Weights of a small GPT-style language model, trained from scratch on English Wikipedia: width 896.
Each number is 500 + 50 x the weight over its row's rms, rounded and kept within 0 to 999. Layers, rows and columns count from 0. Numbers have three digits each. The size before them is the row's rms in percent of the matrix's.

# layer 7 MLP down (transposed), 3584x896, rms 0.0326, rows 2947-3009, columns 672-783
093:525413473515532473516594509497447504529511525529463509541535592475620475499486484516538584526547568507495568511585414450597432472559529503468490605502493387446557488596454498636478555519477506494480488541528470474496348513496451492522469466531560403543609573411422444595457514479615389450468539462435490481597474529530451469467445521506
102:629542504493466490438463460540592461593460527499501554520484623517542469424471363582454473492472566540482444546531606555461521505501589536484535564476544489456556484465486439465495507421417559606456522397482502586497517516544435493554472448509454477557448514559494463511550412544443456504478550505510465491491484483451441542512508421433
104:468587472486522574416476449392544542429516509547399558472575561469521463454602465502473500513487545560493413502457457467478583535507516479497459484497491504637506543498569391568404508501492510515541356469460587388407515474483512559544584473444427493552432565500545538518483474512396575547444461474538481545520550476477496456429511559454
103:554559595495457489481578445500503520423549523485449532430541547403509481476526494442509483518512605486580569507511425474426477512495475449529405513543478549500508466549545552519514453510462553533451580548416584504484487543573534543506440490453430455526471558561495480444553476488469484463517500503484499479525570532587486465457490496554
101:527561434431549522522534559423542491515472494519517518536398512475565485414603509415474546493433578544490410437551510501468555474476404455420519485526567525451569499495534504450451511466526539436510545533494486518527485638488519548446532532481438459520536486530515513465493404487541475419488535529457522509420485551514502447489487540550
101:520536508491422522525487576470549506429544628542484555478576416457456523545488517586527478545435467488504431525525526491545480524511402520501408412482535530412478508530512440518538483502576500431505494440566461517494523439542485493542527447550508597489478495457555501485499466575577544582440542458442487510545460476513486455461509475545
097:531504569609492511589496533504473481463537484589479528524503490493501510511496499416438486499519529546517594426464479514586430511458504516469491504465457484465474543627451494485458489529600568419489461556490580486531551563503530528476461516455483555524509568421504473595578533468523413452518550483589503566437487485473588458438503494513
103:563575409571479496514534447470594478518529650509452447439424433493549474561481423443545524510544512533576548476431464526538430512462418539555486514539394516472571498562480420573555527489487450501530544555465573489413465496565600560475487499572537514488404458461523527523509486442445514402520438494464443439539489511544441523494512557463
101:473558489404386550545491505439539512450489526472438489405467580478405454561587555573531461450530575475515491444532534532503586404491423445431505504501507483615493496511528460606481540437496489503525490493561425509544387573463469434508452463539482460441532520529524481481485624484451502369557498557579457583491446494401504490485458515468
098:511509524493523437617544566514638549472442522562460496529566524522479511531373475569493554394508585501558506537447534491511479484505411465483471417504499538582539521473514516479538476518586591515599473466536547527512496453465526447525512581421488543503379521569447426549532453491471514451354392533528510497557503550448479551396511427428
105:487567569555535452609498463493512476480452449484527566559536501549471509518514452539490509417466536512473563527540583537525454432494584514460477561484569359494637445457373505485463504532509438570579500456509518482417430525522565433630544515478476575530455523435511494509495494490391515538459560543448505492434469445491396497543468538583
102:508437488455558455463503508417486521445575547518433450513474479415486513539537537515491462490489462537549445420446502433465470466508472507377473568555523429552478513572503455494358478466481544583575360546541499494432582486461504466453559490534539441387598579484592558520564516475615474519366521518506460500567519548504474533462479492478
098:542514458591519500488471498482352541507515479529509515553435506540464538489612457488422441495499538533395469485575548435474509419439434417512501497612543521535538493410422521472465539459492554488456496464508513444440489552487484444553395496512570522501510422491422470481590504569437553471571508427494495596530496493477500521491516427474
102:492477520418476536529505561557407460547511495510510513410543514556643522528480517475467502525519450566390481483473476407459506512537513551591540532537469511465498425535497490485498632542610488515526492530436530523485532474512534511529414427530514562497504514498539426398471495493522345480462581505485479430499429472609523466574566468429
099:515491508476544499588556479540471532437469482564399473520572488537436442499533531464449496446543623459511426531410453502468508508392453440537485560512464556508472457593539432507527610458531467474524550516538571455523527558488461435486477521497516535605442439496584533539488499527513514541494516531445525387452456457471487486490548514472
106:506423519467431506453532570466537537573436532444480565496540557490498570538422483468505424561501531546570504614539549433418408480422503507465502530471576449538526516552450531504442485498468424468431488465426374603447546481527451538595501478557446516524515475510494476599662482466518462538564528477510440466491567456478419555382483570521
098:451478495569573586501499466400556318479517497469550508465491462548460575453559472457495532481513471487548540503498476417488549457479476489437513502444510508475447595530486505562451454550490410482446451527534570404541469487381548424589513539520485483463527461550432626498471450523446547503507525526479466546493512522570534531568497461569
096:427487523485590506465447452466484521495488434499502535518474511578493533556502488586417575447530519463615561538473442449557465446458455454448579495492409438525573436497457537464583485533541539468511443523508474458484486527481434559481415471553455540616552464600484542582543532459469499485564527563582497433548479499446498464466575517479
090:424468523665548537533444479474478578472541444503486413436504414561466455458575507505426421555456525472484482505518490484438524537505536494417412547484559421494373507524532537416510473517506457569434481508464545473501459527481473511523442511452524565360497457566509497539560475517464550547452490411498515546453557478403556417447578561507
102:527593496452433459454522473549603544560551522489587545493545491429553557549560557469500497428497619599554511523496534444521503520370477493454542489604526523629540502514507591513622576569592445528480374521453478512447384490557483550475509544442503478550494510506456475616503505404392500473509523637545498481548470507542469514575426437452
099:472485491464440529550551418484461519555476512523389528504544464596442466522571529572492499516477527420545516533374469466499522525537403505477488507468446498503570488536579509524504528454447490507427491603485529540519471484492474442534493496517615482481528410499535533528465530512490498416546484540473516445542520621512579552569512559438
102:470540461466464552470462495544605577530507437519484592520502588555482451461471607441463568485515475545515484479467520544533455491501555568557593459532539531434468565504524493504546477511570510487500493493481437498536522629513418541485478593453572581530447482456534448544498475563479504501412575587457554472493499468534486452570479547517
104:517511605626455459537562585440504500529473508546526514392447466454572533508446486453520512562490473572491437475538443512475583500483474499507410515516453467486486516497498486409609494459566463554552459431522443566509498458570486514651489605621523457510510472560544451493504543463478443524525442439499516471469566538623557431556477583507
105:565483519403512437476461433588511586419598476479432446487521602487476566440650401558480487489514456454429574574389619443472497511430492452467532538548504538521537448623522502565450436462487417428578535503512446580569397503502390470442462384551488440518484568481515510498526643568455534466511563565499487563465537537528467565609436472659
103:531508450557614563526507589466519558435582386495536559490464442437500570473528601504451460479537432492519494485420483514423522562448486484454514355491518533577567488463516547591471600531558560512567528552480521533541425493484498515493500533586559506523519501516461576420476539500499486537510486539532527570501435507471507471394530396520
096:573469494513561478514514414403481557438518566367555487499541456512512575392466445447540489556538552483580533442616612503510490442537522494494482422421495510472527501557552440459499495410497465565529524493445513509437517569517489590487481458510649434451471533507534545512531641443508467417584517414497541363495592526510437553481536509452
099:516431479575465405394544416614480563448517492493434487521536559420577500477491573531555498406561483522420375495543478566568528513537498504494527535508493448423339586481411607557438450420497516478460512437516471441494423440557514548463547510530472519480488530555484482484522550480514428473527432589430504545594445472428479453501606524450
098:521488439531459571492440568410423419536547458516509458454556514466415561460474496505493589439464432575407562544507483529582511481447640533556452528507529531476535444420593522515448460554475438406468430380500536646436506505522491613538463482513586571481538526475489504500536489532465534458565500464493550482494451477440495502445495539516
101:554475529529522526499567505546539471502510427496462530522605476564424520439472407515450486478436501499513431432493487518475479395539511445528485495453558461444444525463580527469439438467469519466521476540603445504566602508422498462534540472522532467399418502586434546452527548484505562463444472507494526472510402476446365584485507508631
100:632638528497493556483561619480489516506475497495574424416521444500454439525501422552483447536497490452530528435521465502518471526408475521478502390508450511485518491492587483368529417613487439575506476558378489508562537508408471386511629493539532509476519565468521529533517428470479472591526417549474529529477596516593432534506478604480
101:489556464550531482406548527413426557431403524478590461535412561531586594481547547527531467554436457453601550565474536483462489574494528469482557473495504542495458598473425437450542486595484619489397463523514490539470404450438527442449511549463509416452562534586514457437396417535546503507579491557540457448470398455538579463528549525393
102:524518474504465478492534522472426526530490507520455557500468586438564460529485424503474441429501509516532482442531422405495619600564455568484556510461506489510521461475531398538471471584554433505501524554510540495466477524416459458507493475503486516438626411478518515514475545586497448535496463463430439560463481568543549519516571540613
099:533488497552486474460540468504516558572454502550477616517406505563546541558510599551545500491460478463487451527460588442450440429560509425504505488550420400416551541472520509523437542525528525507531591504553552484441501504469501544514465485544490571492377428479508492445518552566474477556389502440457531497510516457553419537514551536465
101:439548483653490518379484455504502500523398439554490519451500519483576527580513580563603528483492488547538546529547460378550446505550534511462475483419482521495509570485550490489543529453550565540494561392442537481487441533501418406460528551488497408444553558523485417428496512562470512432492456532520485451525573443487470567509514466475
104:530462498509446434477464568531572502488524491516466483586527435404515579477594475471558524395533499506541532525545484511506553386542509479498482477468481456485429442511530494465425503410443499518451498528495513472549509507471406456481540554492503502421546555434447441464484487573488524582571419449476536386513502519467498532532609514530
094:521575416553498491579539479410485607580485478530523521547499517492541508551531509442463487514513522559500411577453514495541495494461462539513505482478521528498417524444488451506430508476547586414490468539523444542519410481457575472463502564549428436404457502480479564566525559493463467529491413554489546571593582466435519511452534426477
104:516598488566467578438466529469484517514528518548427559520510452482468416559488589473410479553513596485546483532495532445460594476567483548472460490552523539468482533505441512534533497410454563550516476534535548623502411464434509461504582557519500497532487562517445539568440565506435454543578593523539463398486515502376488543473526508536
097:491527538535488545502529441537484489494511556468467449510477536543477530520487521457563507450436525569483478426552541484558524414432510519564496510520481489538438463491543505492446575399400430535583500425546474422585478539469417524564568423491491488494450499471386543534501396443476531524488478467497499499549458566469512534535502478376
102:437462436491502510513476483429533530552584452438444611495472453439491523564552459488493426526498444537521518554559533482482528516469564432544416489468470462501451453513433529488464493551538507561499517468574511467458464590512460452444463516427487584418465490534494525496431391387529612457574509565515511384558575436418468526561508470459
097:488589441589573566507545536482554536487539505477475536535507423450541542534527566540531512413556501513516609535497519470458470511526395516525518527603479465587462486503479551488537512489523557467495516488475574503479580506480510567415511613533547497466458405566454495440512569517500538483395500389391527563641481472471468480499418516542
102:469527508499503375522551429579504603442456526456465485552530434551503580462583553469447464455411583538503442469539440498440490478428503511454465583503512523484536528478477525446532503468536461493476530510565558523558494480489491375492500477452486560429445410436444398532546456484466525522527579563536511538508487550507461410608488516443
098:483477503514481503469523482570604462612540507462510482542461599490492489563461466509506515496481495468489501580463467459482566499526593486467590482582542549444518498602588545407583407454494557485467548467463481548442552471477559499500441539439554468544548476403559534440588487589496574574413499627495497605553526549471450463537481565458
099:392429483470479497435487470586507417533491563572537466569369494432558465548580412513526443479497542471588493431581518465523408488452445527348512511571489459475499518512528478553528455458538463547503537495538480471462457441446504518443523511519484529463518498475524525461465510486520487437542512465533494540587493417468491532438516508515
101:508530495447535451424505503412400574540507477533513451482460484530519542570414466610538426533451500540455499524615598528464572516457515404479508500521442534488440534487452517580533469470458488480612522555453495495491520412440494345406396464420465523619505511477483463510459507462485512541573521521516555463446489499431551497536501599497
099:514501546436450560544516523439449435494509549459384425515514572520554395532478475561537533513464458527496545513498547492546612476496578470468575555576475595546542423422479465467495507531549448585468539446493486571529563515541629459490562602595506474456508497500479566514513489480587451476390550559584526565579509531479528491560415450579
102:452414386424563441424380559624462518447505509514590455522608428484503516436453542488500464538500516561541454574457503493496523445507473577536505567527550546528450482469451488615463517638476466540442521430522498449546500557508551618494548462419520533526513483458550489510439547478501457523443512483615495581490482516507459544471546519498
098:438538436576616449488566461471437404580564597480468505457606448506569517439551500509577482555404450442503471562532480452446351510509535502512476519460544464529460543541445513468486517420567540609560522471520466507566496546527492502373514471528521597500584439569434546562491506560539512568574495420534518502433484475501419514494447377475
099:482517501442483439638582474479506554539383505459563517519522514484593422507556485524460502599488553496539481524383531494529424428433484460509498500529393523610550507484518541461425536513470488480533522489565605495532493474424537566485445413535550471508513466517497471542516464488341495482465548489494544565538447516462534443545501484521
104:478525566530547461460451541502566511458466473400503564431547441592493587502445429402462471497469545505466593427566448511470510576527550459525578441372511471374542463459547408432461570515493506525438561536597543512530499552540469537454499538471479432464498588462424540577583568477591434522471461564567482554456449541441445466449487408447
104:511529407464573575465552512489460523510516478526503477519465462451512451379460454508484448542484383580624557498387526495500445450518522522544495415567472528411555514496443441463465524515499494477539559467389494461551555553544562565504598517431376525512477487477481543432494497569397479521391483542442482484537522546549455441552537486549
102:445466421651555500482588477405505501412478446418474536492507501557597558533547485509531441585428501459440535476437501409495472520507520500539444554500498506545478480463470485438464495550515505528477555491458468502425496507446473537465569552491480513499494513570383426482551432451491470539593452558490533454491574503556519508491552507518
100:504434558565515456472439526531473497447526455537594556570495480413558496466519489526534554497396515518554478541515423485454544426513482465420492495477538486404375507452473547442473411455513427515457553586559482622477451425497583570469490513501512586454435482436528537480503495533472444506675467598538458508582515555550454528565424539506
095:468450453445433510533510532490608470502556466456483482470521542521626507575540500487493455529427514516466504565516436515502515520528549490524547471459549367498537606470472549417460452520416586564492512481550543514503506556536557464454479495548527485577480509441495502510470491501579509570425642505472502499507495586520402521416521536520
101:514411468475487512450516483517432459505515483484505518526556557519499526399499558587454576511455515512453482458448528584421504486462503522544497431464554417481578470592561378376487449491485494514467557524523579492470449514479499516392327511413535408489421507428411379522587499450520577611514568490484576590618471526452533526473505471452
095:469515544439473531463440546469515625499384577515539544565520497461391564442509484437442459503551405419438518465518454471549452503578454591534345496494518599484503569455583601393553571356509535506478476589455480531448437491474480334497428442581512587494551454522491556537494373492432548453515481514556564403517516503490514499444482521507
100:497418453432473529496564451501492550497395520496598470508538447417468532539503526562469522435502574635568509414436541459589470477593518458536503503474534523523528437496572488470484529504565450531552543524501538504434509486525570520624445442440465467498544505541502536509549563466508497398613474549493523482515494556512448513473439441583
102:445674507508567539573565534513432518496537514494487462508498498595433602572484394512491546491489507529478546534492452461526541452555609466487469512618549544514446497465466510500472467546496528508459469506387509553429536512559545501519463524487449577545507495471443484429507508486453595550495559465506536461564555471531425496527571471512
096:425446484481543401479555601492504473483545517445450435567506524480488450472569600507508522456574567495413418487541561478377511578418473424552570423622470561516459503495482581572522596581479546476536523563570446473503548516593571481425471536466386571532425509415603562579501510449455450522455535449537550555549586432477469535472518383461
098:481540525487537514540535488480550494493465495469536533508494539490479620468502505503451511535714467524467571384479446420503505475456545544566480484474449612507441482455603431457536485520548501575451505506559481474537539528545509466482493520553501423475465494431569474429561468382500466601370512550488444512549469514532429460505507548481
101:618593540450568423574452490533506433511471420521603390448568575563503421500521538507530493562444553458527442493610333437462453506536498491449582504443482546558558560477471446401574538458451400552525523472394483500560524461506483558504512498483492538542462474558473510439516566478486502416513529503435497507515440528506493482559526552494
097:499528522444534593607499482456488463507566540601542551534424521457590528580517454540462602606548521533498480520517426481544420454513498492588546466565553478422537476566503504536442592442526527492517444548502526507459505475539453432490473492495550450609539511470579506500553494564569456447373546505473533512464462393503561538513434488543
105:451557514493517452533544563431447457489531497573529477466599581544463455445494481579532490475517514563496529523500506523508473499472514507497416488479506452588459487482489535398488530476532538553433495373455500557574577482475489613494481462500587457501531571439535495530500475488517538493509532520594543460507532577497510495496478537449
102:481566530475479550507511464442533617535557524464474509502469541488549552456414577474443549420563481455496482585397489442462433465423482495519508484455558471514470541458463462507575532485557517502524469550536579521476491458548483549593439541520509610486540452514500553556425509512543529514620555535472522530463485511597500452501503481470
# layer 7 MLP up, 3584x896, rms 0.0661, rows 2948-3009, columns 672-783
099:494466431583593468577475459552438505514496579477521454514524429537417521463399498488565495478481556431523399482467574531499451382507455483501482509487470454572428572558546557463531490537500466536500471491502607466484485408473472456545457458492443581542561527475521529441560444575450496436457537530480404486598455485443503450512560432490
105:466519424461540517522539468483430404423513512471456460425455496507593569539477537448548475448511455497519565478492569468440440507517487472518506539542444489457490433511542457527473479425455541511512465553430419476462478494485510491435407513601414527472556493441578492552457523607522565521588530561416564496481466519484514616517477446469
096:465412397433401506488498461544491497498521516547415558377470484431488538464511550467540531522513542422471529523502527515438580451416527530551523496498456568510482586459517491482543482519530458537457506508392487421446511546481551557474502513458482436393455575511521464500507490372441492491442571498510400503470464587556493423411452470484
095:503440603372576477552477571490497557440511538509419502406500430517471534514524560476456543481506600484499475448548428494548519519467492627512468589567438488491578567506520549561677456501451527470546479566570505420523622408457512554504479502511502518456439431514519561529447541467464502506523512530538506474576482496609437508415522473474
098:525398614487522608531494523576513547532539535448515539425519482562374479509547434510416540495493515542575517541473464593529466459547428522422446493506489517506462440465466553479498485469507477561529473410429507436516566508533520506586495430511548442505521450457454510499498571415487529530531499439473369478425458473610531460533558547485
098:548520536446532503439498480517500472518484494595546518541479550510444570531518486516507640494525530454507479496552571486511507474590571439493586428538528431438419457491467468449510490576495451479466362434477430491488485546493490557500469534477518557404494535474585538524459490548468586555507516594427482504550482458485425400495567500448
102:507562407479449500559633511549499486486510596485483472363515461565480468416498530433442550445560508431595521400477525509485455608433427414486461541540451542449497481443514583613523414479404528520557536533441417517502480574506590477499603435495498552458442454465461486550480574621468542543472476475571491437527559483463491430461512469513
103:553410501438434514519472501500419510428489479524529519426475482489567452569539512525452582514478463553397534512449526423507427457491481473524466466514404441489431560533545512440524497451520490526637550546502550498481463453493498523468499468460413606485531467503592525439531470411507514524517507480462542530534460516614550513503478411448
091:528445509594393501484477506469513491578405519519479473523555573470468428513521497527453464526571535459558443470445557464544473563549490555478497625427492502474540462535489456412380476592648494411541485502590448469541529499504531500502422439545582571467483476492434602490520607456525536511386507606535473479498538469519500622515553448495
106:469450534497568581490561568516446488477503575462500459412467519464481563493575542549440499580508556503453446485535530536596526442501499461566574501458463467485413573545461566544570489386451522498483433497418495465401459488453438537608505523392506432459595459476490459413539500538497472487484579465507482428452417521544505601494471461437
098:441600575512492561491423476525403491431642518517512545542533597543412434480624521462448506482480571513402497497554546433514510549445548500507550507413545490514546576599556592544551484524557550406485536522564470526621468416583499392499533514486477460557518592409560615519554505520492439409552523497483461512433499547543505592501537486463
091:489536520505495484534461490524521532552492454462530532518618604491417480469528552510506562510518563458463512422487410546566526598447455477488472510537589510435358549559461518496470444493505530415546498479485479444500582597541530527467489398463528534472513433490508497608589455570510509590457500489511475568535508505499478497553629494459
104:496526466473526567514507458627346610452537518480504555439492496437460525486478482462454640464442540530545466453565525441478573528439530445557510442439540507536509544503449479483459482448477543525553489533482644513529485553508548493501514526558581556460516477446463458553586513474436503504474483401458494482490392507586559481475439458504
100:517479555421530551429494522600460441466562412417556452454468543465526444513550518542435610476507637517553508524519561461498509583501507519511521489417551598511496423548455515549488455522482457556497479633468558513478514488639428436488589532609420454575494546469517532567539477515385455481494489523472530539562449515574550535618464494515
109:475507560446554489497454381504443483485513583454585545454527439504471549478452488463452454526527509462576424492545533513504511414402460483461460430537473397547487465532489457576549477533577494541463495506534392572437511450543473522500456529507488513445479496487494488487587525544471487512536579508541485530424503563426524517585532606455
101:504583505503426463446540523475471412464500465424486450534483531569413546498467499500463448465419533470533419475468498488432475527600530490414541484524493467548496573447561506539547560516515518577504566529518609468419491446550466414523457477483513422456493534615486533568531443512437554413515440500475540484478456515524497506527428462450
100:467569447486538423415451550517537403458585487469501467420432584500510391480402459467396520477540389619417486516549501551488547519483557524509639547530554519550500564465511412493504440486495551569431572446489562564500489515514526451414431532541549459488449525544504460558492493434452373468521444521513408492537524490539514435518554486494
088:593494519503440561518459468459423473495566574582498440520470505524503521396545452511545479474530474521487434603495579533509480479500616501513545444501509426581470454463460506548462481513486494491581544575547544495554453542548430564547511424554538480580588523448450468481509551487596478453455569513480593511559430445528504525466512459482
096:474441397484511443579528524410500520574457492459537438448508513539534529471503542454475484521500442470573509456504492573500471365529480461471501450556467614504516433504576470548435450470574353413524420535327410475458493558469480575546544501484552512566518535470480455443541544511490541477489319474547472523477543574542402454576532488469
091:591520478481465443396444479499555529486551454465423479545475504467457498516460603546572532611593540524466478497534428452433555541403508447584515519574525419551432487502476507520551454570572515510459515470504492518636482408494522457521487529518564476496427541524500539489522539451490559553461492572417417520526465388547509578480503571445
122:567481462492493461389522514443489440418585470549440488576490563551483467526484495531505521518485477464451563523539472520415506531425492412484583541476464530480482600473451451550446438447518681414544523552544536522396521476506511503482453459403515469536549538499545402445515585493496471524603513612522510520458495477597514522424546466558
104:444486555517477547504434474512495420487400524562382480460477517476529543491566485581423512540410529481467548505493505510505556500591530505551525478554538478545546499479506419465497496474426406545476497554521593452431518530562535555507468601533452453588474449450576551514475611523563543515527492517489567413525464559464461475518476459448
105:530447449521485451584488519524541502437576451512483505495488563515546469477623467522574501512425494464472559522448526536451474547465476525512464474494488475509551497588581484593552450393563495487547484462636604417565533533523497578528543468510527530600437541500502499531552522542474456590489489451453570491563480473469567491587547481484
097:462510483488547486454510520580535543568513400496480518542501540487523559515579503508606507567484430509443557458530381493530483601469456556529434470555495498469512552522538545488558453428542602499523489423471504614465554528563480537490658453439475543586433490425581461460541482532544434434455626577491577556460591494533458540405534469490
097:498510520481455511474473458533552539439544527485493495486556557423424466501501468510496510432494484516433519483590547455539550584403481549450486515640531519541453514500485452492542488551444609527518494505401372599493471510513455519531496441495491551459531474463587482423462427512476507460515498473457544472603558487555496424557542480450
094:501519463467475467526532531465486557522516526465425498528426426515394473483504444547437548447448523490583464495471548600521482538511487444493495461528611520460488510667468483557484466521463560541407513591500573553592553539541447443515518496468411476448547541446451603512574646558476440441559469566562476559476435545538537485491507460503
102:521430395548484524489534516466488432489514427541424542537505423472538495459537485448440455568468511426443587547401543536503557385450615492484523490561453496428535500505552438473461472515513522495442471393609446520440492562508468566426614532483441604514421409485577519521535530355504435511428590561529507578521496562434478473609498489577
098:482544478463523544447485607514539569550479448539521502399456537490552498544496499518434431433503494496530523467487519564564498386484464526482504598524434484472526564459562561558522555446483447514485506539468531551424436543527470503453485562460455435561491557426444469492535365442525518459457493555576446547482442519475498457525485469427
097:513607563630484514449466533460481472438493570512539568541568508563477548580499497441401538455550521542521464489553482499490485539416504483418500509467578545458514564570592491515493527543430482398469484532535561456541496528470467550409460440468570516467498461390522473490490453585493473455569449472463552481597507539516583438512505476447
098:455543470512530526508508444484469438457615474530516559518601546555543474530478499536442459540547487398437668513436466428533461575459524453493457492516562479540533593542455557558444502522475557505491485444527511529487485477450471565478431475508454481476379520537481436471484522449528557513487501555537386492456545507498550535463530430409
101:531497422486535484447509520493536435464498544501568477403565544403531529434655507477597529470387505496486451466496490589550508510426495466508477499490485564460479539463482508493516513491641486426476481497350557424567408508558385504524446456527527452480511536461465569477489470528518506445496561606488515516549513475505571501438492446469
103:515496470476544420537510476485503458518567543542491565516565454502547504468508532545524453518467490479527568384465485445479480457481576581529448536582579510486547462499397499552507439543539547634556444514428473532545484472565517547527538455561600533420529466439435526508516514491434428431541479532484489472457547481520496546485502451511
096:439463563546560460540429593534450545531564486598523455512461440464440484463543487481395496493530551460532485537434584534463468541471528536455599585492528559378523582557629504548462539464467505474511455518476476506626528468482535497457551454529493587473497478493521533514551533541536478494457599537561538472570541610442458564488431452474
103:473460472522489517514512449502556464467566503529530527473475502533562439546542513478462568481480521507522573530477457477553493470392493484442442587524513504393515523587511573452450606529496408489525580532485452463472560495461486449492411516517402387542508515520484514561423461544477568510525519497577488455414521599529553484515481472454
097:509581522497536444490527477502438571575452504434540597553460452553486490472435527525493470519547518348512494528496456469549466510449482533529469394504536553535536434539501544535465424487552546461460463552606459472554543452545537553506414417466396497501446520553479511555516514545583527486470510511476538460529629453515505561487552344506
107:481407605518597542444439504427563457540548503525448502458506424575545495610493414527465371510478489531459487513515464536520483513472536519509437506572493384459497435629497500481526517502429463478556600531507487555502442520507486560540429427550545484502543472529425476473505504474525421556567523463551488477585503489570430508561534455568
097:625511464528483503440479623458446542417652489485481505507460506463462515619496541549531502517573496394433463431457495568590468619570454471480564511552447516458557554523489547460499498482523552538440494482427568464472573491509441499540525498468538468459562453514538455471460502473566613537500453456529576490422499442454398510494399516530
100:474506482564549448499500468555467533428512514533501435489497468550443491438563531456573533406516511536459506486542489516522508482487456580515395495533468492479561433590524430495439525560455545506497495499531484548610444435580498554458484427517501538511428598487509457482563428480595458384500468558462541484499462478604512486345469419507
103:442474521369429480499548483466422469476474541599509586489439570454493565587513532550390469516546502609435448442529455562533537455548463519478524488552578475475557503516488546433438487534534483563517563533559440539438434541525496494507522434511510587526491466419558436567412522496492485524519454482543597485492551584500519438480511518514
104:491524532508510493512523479528437534445502497560548519478562475593586552552444519475573488577515637576590497504469488504409552497415487437545575415499493431523447430517491546523545519489500454435603465529461542535411531554488521485601524497503518503495570560515473511538469542554475548532435555617535503485616458473508550457439383436519
099:471486598541462502493494563509416534556468486505475393555594536546483466385484382458505471498561596492433520535462528460514471493531410611504518520522567543543480533462507482446550451529506456482443528542501459460535517471494468532486431487517395506581450455459517419529513472440443447443509498507511641568531553559514484490485481413463
099:467565453511426389518403438472460517445475480549415443475427506495430489511492452531507466515499601498569539505540565536422485564478518401511458561455559525520502469568565445504479458453464507464590478503522510513473568456569476526506553474588525495494459500525512565522367480477400461549560461603428543609480503524497441504423548534456
103:447559549465512464518553526517501472458600609473534464457536496487529555490459453537501486522517431485488461497517580522525505537503608382511497527483578469461574588428543554505519497473470546496500532533456505483587480508525496541483605498545513428361524494511498551537567437442509479474442387473482498439448501565547608543534520538500
092:460545459488522510497415484538513562536543448610472420509479536473564412515507546495556616496521517504479553500556436397428587525531507482451462547570636519456405495522538524533420506493501410636495457456502470436548507410471377528524527570504458495476499453425365542548506397452580528432567501554586503486500495503592599545486503513486
102:511467480556513538518651488526429520440515573520482606428506499426484533492519533477526607475510570447514492495455507619532544443559560450581542444509487462448439465551469418480581489416512469462547436451507532531446498478375499482505521416472560396517576510393501531476486588433538470491504440482538488462502527494455553494545521559468
099:526325515507502469536474584543501525540435519415473538428507483446445579582588450614397576480465516532506562482532445408530554446616640466519470492403529447492496543504478508441497513551502483561518493539510473530384449463405511460518456487560527494456491543468597541475550544565480488516501534559421518529471541530545528519535373503500
105:365524453572455504514443547534501540477508483517473424536520560531413462487456425490500509530518572509496567442640519456464535479514512501474511507601466515429515485511517452404586574527499434508469414489380515561446532473526464556589547477487463474608475431563556454534535521511546524426428463452500540394561493513418513400506542451548
090:543530478459445589568466500510482518486491590501486434508439535469549445511519528497470559509435437506448399576482536478557437418553455548546438515530508583567481451500545556534540421476533500437542484503460573455456483521541561408463505455557448474511494491533570540509480392503411602459491544502425555497585550543583473509538491510453
109:431443489436506386481445561493476567498570418501490410428525492503489517470498482404476413533364579455519525563504517523582463494472528378547492569513435527513587505606470521521558586513581523521404506595452486435562496453524461534462498497446492585509518495511555537579451499433425495481414520552452537460428565535378410526527491416537
104:519486573492519453501504516535538545579389520534605576454501516462488502459494487385505514475472501447547626533528493461408439449614483610582547447582538566436466524625578567451452469530571444446451539551479470503571657578489540494440486504457473612545522537430481528517508491494418533449554517591539448556505542503505600427550477547576
103:495554449522516414476488466439534529544494581519504462607403465491533521516435519518563500626498497496472392530515436434512479436555410533445479495465445481561507504528518424516481543525400529470475523483473498544482550496472493503535569545477557499509466554506551549493603530412442591493568403528439524527509474463465572542480426485457
095:515598515548490458451501392502540452621489562625408537409531489485525454522475556506522572508625477531464418500408437429488478416544434570459456572521401556505499515580547531601573517590505525533425589510505441527467448508496496463554508466491485510450545504522559555503518440406559475427465549501511557588508567507567517402446514484625
096:428464624497507491507490443457495518460546628574457564532487482446548484481504586523555498527536574573476486503397578490505530513467519480446523436587508521548503494459490454482418515463451547559446499545567423478408610500540572521457519482553462481558454492468525476512563426470482420503482434503559479542584520446490476543522530452570
093:534585475444493425434514526488448473527490453580532400464550533429449486610514520568445518570553534468581542581411618593534457508532459539491510621505548520483503515496553502444488517467453572529476556590573511496497448547505495479419494459402543507590540411435541478589471519513479550559381626448516577496533495523429453502549539415457
093:495602585457493471416534489507448469491568444534508535434436478549522497495408483486417510579529505560571522437553438516457470506402419480453440508588476456499435472534481466526528494520520591512503447442522517504500389517498519463463435506423476529552510462548526532494555461524511487520425526534552493552524457451491432507492511489524
101:492591508539491535551504460587503481453505549476500502531528486572493523439406490453451628512548474474564544482448503609579502487455560529509456524466511484549556541427507418551461508560501500476427509521512512563521487396471657583553472507506465443571502500512507422460494546616506509545535560435499478545473554571595427481535518611481
100:504445475605502526559480525373415447552568426496543498519463557516473561446537469565504502463504573528445464495455424583497524473460489443493486458537445510488500469549540441564566513490454457581479451434456468536580531486552504489488502492612504560535539496523481536542544497471441519583496513463511467450490552453462490530546434484507
103:411550470558540464564511432388518521452505536386453528516584548476582514500540481531510452502434501411516610479407499460540514390512493487571541540520513503543587567442544509490502461576514539442530494495456481491505500515526566587555407523524568447565483465524543492417505483540582498522505453490491605519510488451507526450379576505465
102:508512583473440512487498521534379510505610486476468446553465572459446527441497532437509492512563623513508569537623496485407606574574488449483497576515407442448532438613493450597546486492469402562565474530421557461535572548598522444537483529485516557485473580453444450525473515433422556506492388481554483545609447525487592495581427457527
099:474517471515468525611570459512580529594551469471508562530535560436514490522574546507493497475521427481535510437463547524453538568614477448549467515525532479522452532443460479523487558504510589489515532501571513491494511530620548497544527523498452493498545551573525470541434476459543451433497589439482607462519501528447429459602467520499
109:409531462569552415430498629397509478370491430546446552546481479521414387479440506405527427574550521562494525514421452460478488691447455465442455566487470464624517529527512470535537580457467456461526527540481460483564520539471534554535476492501593566578561394482433549559463497495439421564494457469500380481495441501498529458409548466515
102:565527562534549507519426468498522634496458520455541490412458427570468493493458469574477492537560490458475513544552469511595565499500493493489510500477407516524488506529443459582498511500475516458471489440564574571593531441434493466503394524478491450594510495526559456429501555523514422468502539447441487513455444478515565497541485509476